Weights of a small transformer language model: vocabulary 8192, untied embeddings.
Each number is 50 + 15 x the weight over its row's rms, rounded and kept within 0 to 99. Layers, rows and columns count from 0. The size before them is the row's rms in percent of the matrix's.

# layer 21 MLP gate, 320x128, rms 0.138, rows 283-319, columns 64-127
097:38 38 46 88 56 53 39 42 45 44 37 57 46 38 21 47 53 32 80 79 40 51 46 37 47 39 75 39 49 45 54 79 51 35 62 49 49 52 18 40 59 67 50 62 59 65 50 44 56 65 57 55 51 60 63 44 49 58 27 67 50 15 20 45
097:46 34 64 61 46 54 51 93 44 46 59 55 48 48 69 29 32 13 51 51 46 43 77 46 31 57 63 22 53 51 36 55 41 23 65 62 57 30 63 59 35 52 50 26 45 43 52 17 43 36 51 40 62 59 41 49 49 54 56 51 57 53 54 36
096:47 47 34 45 40 65 41 32 65 52 24 71 29 32 43 44 46 44 66 67 66 48 68 66 46 64 37 38 62 46 56 66 63 58 39 58 58 62 43 28 62 37 47 58 25 38 74 67 64 68 65 66 52 53 26 55 46 65 74 38 86 69 38 58
098:37 59 47 65 76 39 60 49 54 35 62 35 26 42 85 51 52 41 85 49 44 56 60 44 49 59 55 48 74 86 53 19 15 46 63 63 22 48 48 47 68 31 20 62 61 63 29 54 58 35 75 47 70 68 50 46 39 44 44 52 39 49 42 35
088:18 21 43 59 75 72 45 60 72 46 41 59 50 52 24 48 28 74 72 55 85 72 66 42 62 76 60 85 45 43 52 44 37 66 43 53 36 31 65 44 61 57 65 77 33 61 46 90 71 33 24 52 56 27 89 48 63 43 49 57 48 43 70 51
097:48 73 63 28 69 61 38 32 36 42 35 86 39 40 29 36 33 45 41 47 55 44 34 61 59 46 55 66 39 37 64 38 30 65 47 66 49 34 50 40 56 36 19 84 35 46 32 53 36 84 46 45 46 41 66 74 63 58 36 42 28 41 41 67
097:38 58 16 57 79 43 50 37 46 77 70 43 34 23 28 45 50 62 56 73 64 46 38 17 36 53 61 62 60 56 58 57 46 38 55 51 55 55 56 47 39 66 72 56 50 58 35 48 52 31 32 56 88 62 49 27 33 50 40 61 54 63 32 52
099:38 26 56 51 60 52 81 79 39 21 31 63 08 63 44 25 40 44 68 63 44 44 37 46 51 40 35 00 41 35 55 76 34 39 47 31 41 45 18 56 34 58 15 58 42 45 48 55 42 66 76 47 44 41 58 44 58 45 56 43 43 63 46 43
090:61 39 73 74 14 35 63 56 72 70 57 63 55 13 65 57 47 27 87 44 67 43 44 32 47 49 53 47 39 65 45 73 57 32 57 41 35 42 65 54 60 37 70 67 79 53 41 48 54 36 59 52 51 52 34 60 54 63 51 66 52 89 51 57
094:23 17 37 52 41 63 08 75 46 61 09 80 51 49 41 62 35 59 58 56 40 36 32 59 63 50 50 46 34 42 55 89 43 28 38 65 39 80 40 82 37 46 71 43 49 33 63 48 52 49 45 41 50 55 59 23 17 48 65 33 57 43 43 45
096:55 58 65 45 66 54 46 52 45 37 43 63 34 56 60 33 34 48 47 45 70 66 33 59 50 42 43 75 52 36 63 44 23 33 04 57 54 72 49 58 69 48 40 45 38 56 77 76 59 47 20 31 60 44 73 55 48 39 36 57 12 40 59 71
103:32 19 56 65 39 31 48 88 46 48 66 43 46 46 20 15 25 74 33 53 71 32 29 60 33 65 54 31 67 35 34 20 18 45 35 46 66 44 30 59 41 53 48 38 55 43 51 57 68 50 46 43 47 82 53 22 39 33 62 55 78 32 48 67
104:59 62 73 48 46 71 69 56 64 40 09 61 62 68 41 53 42 33 53 38 34 17 64 60 42 71 53 51 18 58 36 49 61 54 44 31 60 56 71 13 73 13 55 50 42 45 35 73 63 45 43 38 86 60 77 68 69 61 43 61 52 55 66 62
096:61 74 38 69 45 42 23 44 53 74 28 53 49 46 46 49 48 42 76 49 46 31 36 75 42 72 50 51 47 44 54 58 63 36 54 61 71 47 41 56 56 51 54 64 59 52 73 68 28 61 53 72 43 58 40 39 66 51 39 33 53 56 62 40
097:79 62 47 55 67 83 49 67 41 35 48 89 41 48 42 39 36 68 37 55 37 59 23 58 32 35 26 51 44 43 26 67 57 65 50 48 46 71 40 52 49 39 33 93 22 47 54 29 49 51 51 50 47 23 52 60 42 30 63 54 32 43 49 52
106:48 71 44 61 45 57 49 62 35 98 23 84 39 65 31 75 12 37 43 70 64 50 58 47 55 66 70 33 45 52 65 69 33 66 60 67 45 40 46 51 70 39 71 41 52 52 43 49 66 35 59 45 74 51 61 43 65 12 52 44 26 55 39 61
094:64 82 56 47 76 47 44 28 54 57 34 54 30 61 46 31 56 53 82 47 62 44 58 86 56 43 56 16 44 47 55 46 44 53 45 17 48 47 58 41 74 55 61 40 36 40 80 39 43 43 77 41 38 65 48 45 49 48 50 60 96 57 20 50
104:36 93 18 38 75 31 37 63 45 50 44 45 43 73 64 39 48 32 42 42 51 47 67 85 59 53 30 45 32 45 51 40 49 37 38 58 56 61 13 50 59 71 39 71 33 49 62 34 36 47 65 53 94 41 53 52 68 33 38 57 26 56 43 68
104:67 52 51 36 45 67 60 57 54 58 54 62 33 58 42 45 53 51 39 44 63 56 64 40 52 63 41 21 53 41 54 56 29 56 49 78 58 55 26 31 59 43 41 53 42 34 43 39 43 26 51 75 70 42 38 86 59 42 64 47 46 51 11 88
115:38 59 57 69 74 40 49 67 50 59 19 67 78 41 47 49 38 60 51 47 49 38 15 33 54 60 66 53 60 31 50 67 34 77 51 66 61 44 33 36 69 66 50 52 26 31 65 78 54 39 50 31 38 82 34 33 45 64 55 58 59 26 38 55
105:32 67 38 43 76 76 67 43 65 69 67 42 57 58 97 51 53 35 60 53 63 44 75 68 39 37 58 47 47 53 39 49 20 24 51 25 41 46 47 56 53 62 41 41 60 22 57 42 85 34 62 45 58 54 40 70 49 49 64 62 58 62 35 46
095:21 47 66 36 65 57 62 73 55 55 61 52 41 47 79 25 40 36 74 57 54 63 65 50 59 39 36 48 53 42 27 55 55 32 52 57 58 78 44 75 59 71 19 50 31 48 71 53 50 86 54 49 41 55 57 64 43 24 43 28 60 40 15 56
099:70 58 48 76 66 52 43 49 43 66 59 68 44 41 46 42 47 51 65 59 38 41 44 62 52 58 60 38 65 47 62 45 58 38 61 75 35 50 36 63 45 12 50 60 33 47 60 49 55 63 38 56 97 49 35 83 50 63 38 38 38 81 42 51
100:29 58 48 55 40 59 38 61 68 80 42 35 42 32 41 73 37 30 39 36 63 69 46 43 27 46 82 42 54 58 59 70 39 34 37 60 57 21 51 29 47 58 36 47 21 51 37 51 83 09 21 30 43 63 75 42 44 38 60 49 36 79 43 63
094:59 53 54 57 68 43 16 39 63 45 53 49 68 58 55 53 50 46 59 51 83 26 64 51 36 51 56 47 32 23 70 35 71 35 44 37 57 46 53 22 38 70 22 53 22 44 63 57 27 60 44 64 55 50 40 42 68 42 42 39 38 35 57 54
097:67 59 39 73 46 40 59 60 32 75 60 48 66 69 54 46 37 45 59 52 67 31 50 33 45 54 52 35 67 13 36 32 63 56 37 46 50 22 33 50 43 34 53 94 51 39 57 64 39 39 52 49 52 39 73 77 65 37 45 56 58 71 66 54
102:44 56 59 47 36 74 55 60 72 49 38 54 63 60 54 43 44 24 50 51 38 45 47 32 35 71 51 56 58 28 67 26 57 27 33 32 36 60 48 21 75 85 28 71 66 29 56 53 51 53 60 59 70 53 68 65 42 42 65 53 13 50 63 75
097:57 45 56 57 59 59 48 40 37 75 60 60 18 41 32 41 55 40 52 82 51 54 76 45 43 47 26 39 48 49 30 65 32 53 23 40 64 65 62 51 48 60 30 42 64 37 31 58 66 34 42 57 37 49 42 43 76 65 72 45 38 60 45 59
087:65 52 52 57 73 51 61 48 78 67 69 47 54 40 67 62 44 50 54 56 36 59 68 43 38 68 69 47 57 46 62 37 49 27 51 34 63 48 50 33 45 53 71 48 17 48 45 75 53 45 41 50 38 42 42 31 16 36 32 72 54 55 53 44
101:65 71 84 52 50 60 58 30 34 70 57 49 47 51 78 53 48 13 29 52 48 54 54 73 69 25 57 46 54 62 60 30 65 65 61 45 25 35 52 23 73 74 42 69 82 68 54 55 51 54 32 40 43 49 66 43 65 46 34 36 20 63 49 75
091:43 40 59 27 58 54 47 53 21 52 58 60 39 11 73 40 46 54 51 44 23 43 65 28 46 30 38 10 39 49 38 64 48 35 62 44 73 20 57 55 55 57 20 62 61 56 49 47 47 56 55 46 55 39 54 47 64 84 38 53 46 67 16 54
096:56 28 56 32 47 43 17 66 61 74 53 47 27 67 49 49 50 43 31 60 52 55 60 37 22 51 60 28 55 44 25 82 29 57 42 59 81 37 43 79 55 28 46 69 60 47 32 38 57 11 47 39 61 36 37 49 44 46 48 45 68 64 18 44
097:74 64 55 57 75 56 32 67 66 49 62 61 65 48 23 51 39 61 53 70 55 29 73 47 28 55 57 56 71 35 53 47 57 30 51 74 47 44 51 32 54 42 70 60 49 61 46 89 44 31 52 60 33 24 56 64 78 40 66 66 79 73 51 33
105:53 61 73 21 22 77 63 58 64 45 30 55 46 33 39 49 43 61 71 52 55 51 47 42 54 39 38 53 66 29 55 49 24 32 45 39 33 32 34 53 69 45 46 66 56 33 40 57 61 32 42 58 60 38 84 55 53 43 63 73 34 59 69 70
097:80 59 32 52 51 51 48 54 52 31 16 70 05 55 43 37 41 56 45 43 48 35 47 87 59 49 35 66 37 71 58 47 53 53 36 64 64 52 63 40 85 54 31 73 41 67 52 65 50 65 45 44 59 41 59 37 44 66 34 56 38 38 46 66
098:50 66 66 64 58 37 52 41 56 24 54 36 66 55 31 22 39 69 45 58 70 58 64 62 43 64 46 43 40 36 58 24 55 70 26 37 64 46 50 59 77 56 31 57 28 47 53 56 27 72 54 60 38 60 52 53 75 40 50 55 30 46 37 48
103:64 47 30 81 53 29 57 36 41 83 14 46 52 29 54 51 49 46 56 47 50 53 48 47 65 56 63 35 48 48 61 82 66 24 51 38 61 80 54 63 56 48 36 46 43 47 43 51 76 37 38 59 56 71 44 39 67 40 47 56 28 75 41 58
# layer 21 MLP up, 320x128, rms 0.136, rows 283-318, columns 64-127
095:42 48 24 20 83 38 74 23 46 39 12 41 84 49 38 37 51 40 67 34 45 46 63 29 58 31 56 90 61 38 53 53 35 56 64 48 54 49 21 26 54 71 55 49 59 35 51 57 54 57 42 51 48 34 33 59 55 55 50 48 39 47 55 51
095:60 43 62 53 77 53 71 98 42 26 59 55 62 51 48 50 48 29 35 45 51 64 58 37 22 58 11 18 35 52 23 40 47 47 43 23 45 57 54 65 49 58 42 38 75 46 48 12 41 47 52 59 26 50 48 42 39 40 55 63 53 61 69 50
108:37 06 42 35 49 33 66 45 59 45 55 42 38 48 54 50 49 37 76 73 53 48 73 66 33 32 36 45 56 35 32 52 76 64 67 43 56 52 31 33 20 37 67 42 53 47 69 61 57 79 69 57 47 55 36 48 36 52 49 63 70 53 35 40
093:45 32 34 43 47 52 42 39 52 67 49 50 14 48 51 57 47 69 58 55 48 18 60 61 69 43 51 48 68 71 56 51 18 30 54 16 47 57 74 64 65 64 42 66 58 63 55 45 47 40 87 44 62 61 50 20 54 52 81 20 31 46 34 45
092:73 71 37 70 47 42 48 51 55 60 58 46 33 52 24 69 30 51 58 69 66 50 51 45 71 53 50 45 53 54 69 58 79 47 52 69 44 60 49 44 41 61 49 04 62 50 50 21 48 54 77 49 46 40 52 38 44 40 43 56 51 79 52 48
097:42 47 65 37 65 29 73 66 68 41 46 23 36 45 58 55 46 20 55 26 49 40 60 38 57 69 72 65 57 69 56 69 57 40 36 62 44 48 60 43 51 43 39 60 37 54 51 54 57 23 50 59 68 71 23 36 78 59 61 56 61 55 83 62
099:30 45 64 45 20 73 46 42 53 35 25 55 24 69 63 30 44 69 48 42 33 04 34 47 78 26 65 44 49 79 47 49 36 51 41 50 40 45 34 77 61 36 78 43 66 61 39 60 52 37 41 71 67 27 55 66 56 38 32 54 69 31 61 57
107:33 17 74 65 87 61 57 62 48 40 50 46 40 86 16 52 38 61 46 57 53 73 39 35 43 62 59 24 22 52 69 67 41 47 44 48 52 56 37 46 37 69 18 39 56 50 64 56 55 58 52 52 65 46 72 37 50 30 34 45 48 43 46 49
089:46 41 45 26 55 62 56 40 31 59 56 55 36 87 52 62 39 56 43 58 47 61 63 36 37 38 28 49 53 58 29 28 49 72 51 59 55 38 34 67 22 67 63 46 38 62 41 50 36 54 31 60 49 55 51 37 50 50 38 53 50 27 40 41
098:38 80 43 45 28 54 32 59 49 57 39 84 25 59 46 70 60 78 67 49 47 46 30 42 60 51 67 40 55 90 73 37 56 61 69 38 48 35 38 47 63 57 43 55 38 48 53 52 48 38 67 19 64 82 46 35 75 46 59 74 49 47 38 62
104:47 38 66 58 37 44 41 26 29 75 45 24 74 31 60 45 60 53 62 53 33 47 63 63 59 54 43 42 23 78 67 39 57 39 42 59 52 44 49 42 76 22 54 61 50 67 32 42 54 65 60 55 71 44 66 57 68 50 62 52 80 59 49 53
095:58 54 24 60 52 40 31 69 96 64 42 44 60 49 52 47 65 16 42 67 66 78 55 52 38 35 41 37 32 35 57 48 45 30 44 37 75 29 37 75 37 39 57 42 70 33 77 45 32 67 47 31 29 53 52 35 26 57 40 54 49 28 26 55
099:70 40 51 40 66 48 90 45 45 39 42 64 39 52 15 33 54 71 56 53 36 56 31 65 55 61 52 52 79 26 45 55 32 34 48 59 66 38 29 53 34 53 67 67 45 64 47 39 57 46 34 58 53 57 48 25 24 54 07 61 39 20 61 60
101:28 35 34 47 44 25 44 28 56 74 51 51 59 55 42 57 58 39 82 71 51 74 44 72 45 52 72 44 53 83 48 37 42 44 38 47 47 56 68 42 40 26 50 27 30 52 23 42 56 51 42 37 47 71 39 64 51 71 73 50 54 65 22 50
093:66 43 53 48 45 66 56 37 33 29 50 83 68 69 41 53 36 77 45 55 28 49 25 42 45 07 37 56 43 35 37 46 61 71 59 52 39 76 26 47 32 55 50 65 48 39 66 37 50 71 52 56 57 36 68 43 26 39 35 50 55 21 63 30
116:54 45 70 56 39 54 35 71 25 85 44 53 59 77 23 71 46 48 33 49 41 33 52 19 68 57 75 51 19 60 40 65 31 54 51 61 54 37 34 67 38 64 66 09 53 46 49 45 66 56 39 55 56 57 63 39 51 46 49 52 53 54 27 46
096:57 49 55 38 56 64 78 78 55 62 77 40 80 40 69 37 42 44 19 33 52 50 44 48 45 38 30 87 56 41 38 47 36 42 46 41 50 34 45 24 50 38 45 68 61 48 38 43 58 83 63 73 62 59 61 64 61 36 50 35 46 40 76 58
108:60 65 47 41 47 63 36 64 68 52 41 50 47 65 36 41 48 44 55 45 44 45 80 36 67 52 25 50 49 53 41 44 82 28 43 71 54 24 74 52 50 72 42 67 37 29 57 58 59 29 64 42 50 54 68 52 69 54 51 40 55 57 53 57
091:36 68 40 63 55 25 31 46 33 79 27 43 54 60 75 29 67 29 69 57 45 50 39 68 16 43 67 75 37 47 50 31 69 41 56 44 73 37 46 44 58 54 57 74 69 58 47 59 62 67 67 35 52 68 71 43 76 40 38 24 32 61 36 47
109:42 41 61 60 97 57 51 37 49 64 25 59 65 19 46 51 37 62 54 50 59 59 44 31 61 52 58 49 56 37 70 38 68 51 57 68 54 70 40 48 52 77 46 38 56 55 45 60 56 72 56 37 66 78 57 38 43 72 40 53 49 24 04 61
099:45 62 25 36 50 81 54 34 57 47 58 41 43 36 58 48 70 43 57 63 54 37 56 35 27 35 61 42 28 26 60 69 73 27 76 32 66 62 79 39 51 45 42 44 44 72 50 84 90 51 54 51 62 54 54 22 48 69 54 37 23 83 22 34
097:41 37 60 51 97 72 55 66 53 32 36 35 43 68 64 37 42 55 69 50 71 41 61 65 45 34 31 55 46 29 59 30 73 63 59 70 55 54 47 44 46 61 26 49 27 66 52 62 66 86 63 24 37 80 69 40 41 44 57 12 55 29 39 42
096:63 67 76 41 39 34 55 74 43 51 28 57 52 53 59 39 59 50 39 61 50 45 65 84 41 34 68 30 86 38 67 65 57 31 46 42 70 27 41 59 24 50 55 57 54 59 54 44 29 71 34 53 58 56 74 75 76 65 23 54 10 58 51 50
100:43 50 46 35 41 34 51 60 99 26 35 43 61 57 37 47 60 53 38 41 80 39 62 75 61 85 48 42 54 60 75 58 46 15 42 11 54 39 54 50 42 54 75 49 46 28 40 52 58 25 56 26 45 61 51 53 37 55 53 63 65 62 60 52
098:36 53 69 41 55 61 65 38 74 54 69 56 62 26 62 39 40 23 42 37 39 45 41 23 59 33 37 63 30 37 50 73 51 35 29 43 32 33 52 63 42 71 42 55 49 58 46 47 59 38 43 35 24 44 61 48 66 49 73 61 49 48 37 70
095:44 77 42 37 58 55 51 38 41 46 49 54 59 46 50 48 44 31 47 49 38 24 48 64 59 34 67 64 59 68 67 60 67 55 34 60 29 49 49 32 92 32 32 39 55 69 42 29 41 58 73 55 45 48 72 35 35 47 15 32 56 38 39 46
100:38 39 74 58 24 50 49 50 56 63 25 34 38 40 38 49 38 59 54 56 55 40 07 37 34 49 54 48 80 55 52 74 31 47 28 53 64 83 52 65 68 64 58 53 51 69 64 49 65 14 36 41 62 52 82 56 40 37 69 41 43 47 57 65
100:64 44 73 49 60 36 28 33 53 60 50 45 50 28 23 27 43 59 71 36 54 51 63 40 72 66 71 69 53 52 45 45 78 46 55 63 70 76 38 19 73 53 56 69 41 65 62 36 52 59 56 32 58 69 49 50 41 38 47 19 62 60 24 61
093:51 53 44 50 83 60 59 24 71 16 38 57 38 41 30 56 58 56 45 47 51 43 70 62 53 24 19 46 43 57 70 65 60 55 49 51 50 85 66 48 58 34 42 83 42 54 57 46 56 57 77 41 53 40 36 61 59 35 54 23 54 66 39 54
101:59 50 53 80 45 80 16 45 48 47 41 56 81 64 48 43 57 73 44 60 33 58 24 69 50 42 64 55 35 36 32 59 39 34 52 62 51 42 66 20 68 31 42 26 27 56 46 59 45 04 35 56 21 29 60 56 37 58 57 58 74 53 48 58
093:64 30 80 34 32 62 61 39 39 35 44 68 38 42 46 20 42 69 36 63 45 76 46 62 08 49 49 32 55 41 65 27 31 36 58 40 71 53 44 48 78 41 29 64 56 24 67 39 48 68 31 36 34 50 41 45 36 57 62 50 71 62 51 75
092:60 53 53 42 34 69 46 56 53 40 55 71 65 41 34 56 46 44 29 41 22 70 34 39 37 45 58 46 25 30 43 52 55 65 33 49 37 54 72 44 55 56 55 38 16 50 69 51 66 59 05 61 30 37 75 36 29 27 62 46 60 65 45 45
103:64 57 44 71 61 44 03 59 62 68 69 45 68 49 43 61 48 80 36 48 42 46 70 39 20 68 64 37 77 36 50 54 46 08 36 60 58 57 50 70 39 51 51 55 50 36 33 67 65 34 49 46 48 19 56 44 68 75 58 56 46 50 53 51
111:58 50 65 82 48 49 21 67 55 48 65 36 29 44 62 57 51 39 69 61 48 38 52 40 66 72 48 50 67 82 58 50 54 42 62 78 50 37 71 54 54 63 59 63 40 59 48 27 20 12 50 38 51 20 27 67 49 42 50 49 40 76 37 30
094:74 60 71 49 60 53 54 58 25 38 55 59 31 38 16 41 47 66 59 33 47 49 33 47 63 46 33 64 28 59 53 55 50 35 36 55 35 66 42 45 35 38 64 59 62 45 40 52 57 80 46 40 37 46 81 67 41 68 54 42 62 28 62 46
098:32 58 61 43 59 48 67 57 43 49 83 36 52 56 61 45 44 59 59 37 46 34 55 44 16 36 55 42 81 46 47 52 54 23 28 38 60 86 70 61 17 46 60 36 43 47 43 49 61 66 40 31 79 45 38 66 69 43 67 36 76 69 49 57
# layer 21 MLP down (transposed), 320x128, rms 0.13, rows 283-318, columns 64-127
101:62 73 52 45 38 51 40 54 44 62 52 63 58 21 47 56 94 59 59 36 61 51 44 58 54 57 59 47 45 46 58 35 57 40 99 36 43 58 71 44 56 40 43 59 57 59 38 47 46 50 52 46 61 42 44 47 26 52 44 37 69 55 42 26
095:57 50 55 63 40 45 30 16 48 60 37 43 51 63 27 67 16 56 56 29 43 65 41 64 55 33 40 62 49 51 60 49 83 57 49 44 35 48 54 44 82 53 46 76 53 70 42 72 49 46 42 63 51 34 63 47 55 50 16 60 41 42 20 65
107:59 48 84 48 27 50 56 49 39 42 54 56 58 83 53 46 43 50 30 12 23 52 35 46 25 27 58 63 20 69 17 36 54 64 55 45 75 63 53 46 77 28 60 33 48 48 48 35 66 46 43 51 38 44 44 45 51 62 50 62 58 33 56 70
097:99 65 60 51 38 73 59 58 32 26 62 55 70 55 57 38 31 65 28 23 41 54 35 40 47 68 40 78 47 50 42 64 64 52 29 74 73 50 48 30 38 53 84 44 34 32 66 50 36 68 38 38 46 25 45 61 66 32 31 56 74 48 60 55
091:43 63 55 46 71 63 37 47 51 53 38 35 56 64 58 62 22 44 47 71 37 41 52 38 41 46 81 05 59 54 60 66 47 68 68 31 57 51 51 56 37 44 44 57 43 41 46 63 64 38 32 60 63 85 85 67 46 19 68 40 38 67 47 46
100:25 42 35 36 34 50 57 53 35 54 69 45 51 75 48 34 79 48 46 77 60 44 28 51 39 55 71 34 58 62 44 44 09 29 59 57 49 49 46 20 35 34 24 42 59 34 45 45 56 25 39 55 67 50 38 46 65 23 46 82 51 32 36 51
095:51 53 38 47 70 58 47 32 36 48 44 36 62 38 32 48 00 74 49 40 63 66 57 20 37 51 46 68 45 38 50 52 67 53 12 55 23 35 48 59 44 61 70 40 28 55 38 41 46 25 41 70 63 41 60 65 53 73 29 61 53 76 28 23
108:46 40 67 29 40 50 69 25 52 45 62 41 44 47 34 48 80 44 50 22 65 50 49 52 46 50 36 41 45 58 41 47 78 36 68 43 56 37 63 48 45 51 50 33 61 99 38 52 61 46 42 31 50 40 80 35 38 58 29 46 78 73 20 54
089:38 42 32 45 69 42 49 31 52 54 31 36 78 45 62 53 54 49 61 48 75 48 52 53 49 71 46 48 90 21 71 56 64 45 47 50 53 73 32 33 48 61 51 65 67 44 40 88 28 50 61 42 64 53 66 43 49 61 40 38 59 59 71 65
095:43 58 77 34 45 57 45 54 48 50 66 65 49 57 57 59 63 60 38 64 32 67 50 42 31 50 44 43 55 33 49 46 31 34 35 74 29 54 46 67 33 58 61 48 39 53 57 34 42 50 39 51 72 30 84 23 28 59 58 03 61 50 61 44
109:50 58 61 41 45 56 60 72 45 42 67 55 46 33 37 70 36 52 59 67 48 56 60 59 60 65 68 07 33 67 46 67 34 63 74 42 62 56 62 46 39 65 48 41 21 58 51 38 54 43 58 61 59 59 43 28 55 32 65 45 56 56 23 70
098:64 45 83 34 75 83 38 43 48 46 37 63 56 32 59 67 44 44 61 44 41 53 63 53 42 60 70 39 52 61 70 68 53 44 67 37 66 62 76 36 75 68 52 59 58 43 40 66 30 63 66 45 40 53 43 68 79 29 47 42 46 10 58 60
105:69 49 71 43 30 39 45 61 66 44 47 72 67 53 62 49 17 38 37 37 53 29 76 40 47 61 51 41 32 31 29 49 49 60 09 56 58 62 63 29 43 62 58 62 36 45 64 41 43 51 44 38 63 24 74 59 64 32 52 58 28 58 40 50
100:42 69 60 54 55 58 20 76 52 54 45 71 42 49 53 36 61 47 31 52 72 37 64 63 71 57 51 68 58 47 53 24 46 69 56 46 47 69 62 44 30 50 32 47 16 69 51 58 59 45 56 49 69 50 72 59 39 42 39 45 31 47 81 58
096:28 53 47 40 45 41 49 38 52 72 42 34 49 38 65 35 58 19 76 38 67 42 40 44 71 67 85 42 72 50 57 44 66 28 39 57 45 52 76 56 79 61 78 30 48 45 46 57 59 53 60 41 41 65 41 44 59 66 49 45 50 51 43 44
105:49 35 45 31 43 54 35 55 27 43 62 41 29 36 48 59 51 78 76 54 63 36 70 61 43 33 52 41 30 31 33 65 74 33 54 69 62 31 65 61 49 56 66 41 52 32 53 38 52 60 60 42 56 72 44 60 45 67 66 49 44 37 67 66
093:43 39 69 70 57 35 34 65 42 80 38 42 49 29 49 47 48 55 41 44 56 55 45 62 51 60 52 29 37 40 69 61 67 33 30 48 45 61 60 59 89 51 60 43 60 69 61 48 39 60 52 47 65 42 53 34 37 61 52 48 80 71 16 23
102:61 53 45 51 58 40 76 47 52 35 31 28 49 28 51 48 22 68 49 47 57 70 31 32 60 41 48 37 73 61 49 63 22 45 33 21 41 53 56 33 47 48 61 71 45 43 66 54 52 51 50 36 72 63 59 28 35 53 64 46 54 52 52 57
101:27 62 39 54 75 51 46 53 41 72 53 49 46 64 33 37 00 27 49 54 70 17 38 65 34 65 80 56 62 52 30 57 51 45 35 50 50 56 43 46 59 37 46 42 60 26 45 99 78 45 64 48 59 99 64 67 39 38 58 46 46 43 48 68
106:63 45 65 38 53 56 37 76 38 59 43 51 45 46 47 36 38 75 41 57 61 60 61 79 53 81 37 54 59 47 46 52 45 51 93 59 60 48 59 76 41 38 35 57 60 34 59 54 25 68 54 33 42 39 46 65 63 59 34 36 70 48 55 08
106:38 30 47 40 51 36 57 71 55 50 67 38 62 57 51 24 99 34 59 35 55 43 59 42 60 43 51 64 41 61 42 52 34 46 99 34 46 55 43 48 04 44 46 44 46 36 39 45 44 52 62 54 52 62 46 53 47 39 58 55 62 45 50 51
097:42 42 48 60 51 50 68 45 29 50 49 61 67 57 23 50 56 41 80 24 30 22 53 42 62 54 59 68 55 52 31 14 58 61 52 40 54 33 61 26 56 59 69 62 58 95 48 74 52 65 45 53 47 70 53 21 57 61 42 53 49 39 49 49
097:56 69 52 62 49 62 39 31 52 50 46 66 46 68 39 67 94 66 37 41 37 39 24 43 51 48 58 45 45 57 64 60 69 60 69 45 76 37 68 29 41 68 50 33 50 69 70 52 54 52 64 42 36 62 39 28 60 66 69 60 46 28 25 70
105:51 42 29 64 60 43 82 50 89 46 57 46 66 69 38 51 03 47 40 58 49 81 53 56 47 43 49 82 30 55 68 25 69 43 23 26 63 69 43 30 39 23 50 59 53 53 61 56 86 71 56 76 60 61 54 52 46 53 44 53 63 44 14 48
104:46 75 42 66 59 34 51 58 46 50 53 50 54 22 28 43 77 65 28 64 59 30 53 74 57 55 21 49 51 42 43 50 45 58 87 67 40 45 64 55 43 52 49 65 82 42 60 68 43 59 63 70 78 44 35 63 38 57 31 35 65 44 50 19
103:40 48 39 39 50 42 54 40 53 45 31 33 48 56 49 45 99 44 62 51 58 61 64 55 41 48 24 45 92 49 33 44 67 49 53 37 42 41 61 66 33 12 43 58 28 31 64 63 39 56 54 41 54 40 49 53 48 66 69 47 52 70 67 43
098:23 39 48 64 47 68 67 49 61 62 32 32 53 78 36 67 52 41 62 38 51 56 73 41 48 63 61 26 36 36 42 32 50 40 54 20 48 76 53 37 56 57 76 44 82 82 32 50 52 39 61 30 25 27 59 39 73 59 52 37 33 35 59 53
100:36 37 31 60 42 46 42 71 49 56 64 50 73 48 38 51 79 38 42 26 70 49 48 26 36 59 35 24 62 52 44 68 41 67 53 56 20 47 74 60 13 52 30 25 66 53 36 39 65 59 38 66 27 54 58 55 46 41 61 48 27 42 59 53
093:46 49 78 65 39 48 54 42 26 60 42 62 37 44 62 26 56 28 82 21 53 26 21 41 50 61 47 74 43 44 43 46 54 50 67 55 67 47 47 43 49 65 82 61 55 65 58 69 57 21 36 45 54 52 61 69 65 25 51 68 43 47 69 83
099:26 63 58 64 39 32 63 63 45 24 68 31 69 40 18 69 69 33 48 55 47 37 71 79 48 82 46 39 29 36 39 28 68 47 73 21 61 37 21 74 49 31 48 23 56 23 32 40 37 71 36 66 67 52 55 43 45 44 55 52 37 38 61 39
091:37 07 61 53 60 79 43 48 41 25 83 63 38 26 67 38 88 68 72 74 42 32 47 28 55 37 69 30 63 42 58 29 64 29 62 57 66 57 51 63 52 88 40 70 74 49 52 51 53 80 47 31 56 40 64 45 43 37 71 70 52 44 29 44
091:36 61 53 72 29 32 06 46 38 51 48 70 57 39 65 64 62 38 76 32 39 46 45 56 75 38 63 75 57 65 74 65 46 47 55 71 53 34 32 42 59 62 44 56 63 34 66 75 47 24 62 67 44 64 59 43 46 34 68 63 58 33 64 52
096:21 28 38 43 48 44 61 52 33 47 37 65 20 46 54 21 64 49 37 45 20 53 20 61 43 37 39 18 31 29 52 61 52 38 84 59 64 71 50 77 60 68 66 32 58 39 37 21 50 45 27 37 50 62 42 56 35 60 53 28 47 26 35 54
106:34 23 31 64 37 52 50 56 49 58 67 38 46 35 26 82 68 32 40 56 43 26 28 55 40 66 52 37 47 28 50 48 52 52 61 21 65 69 23 50 63 51 62 34 26 35 47 36 50 52 70 55 49 20 70 51 41 55 34 33 39 57 71 47
096:19 51 31 46 49 41 45 41 42 75 49 47 53 54 92 53 46 56 56 59 58 33 75 26 50 50 60 45 76 37 23 47 25 60 67 44 72 60 65 55 50 78 48 39 65 69 58 48 44 27 45 53 28 66 42 53 60 63 71 78 65 67 63 32
103:33 63 39 60 31 55 88 64 44 65 62 49 57 48 40 67 84 39 55 68 62 45 27 43 51 54 60 20 29 35 60 57 62 37 56 44 66 67 51 54 56 40 46 50 52 51 57 64 77 49 40 69 44 45 70 50 55 31 36 46 35 60 25 53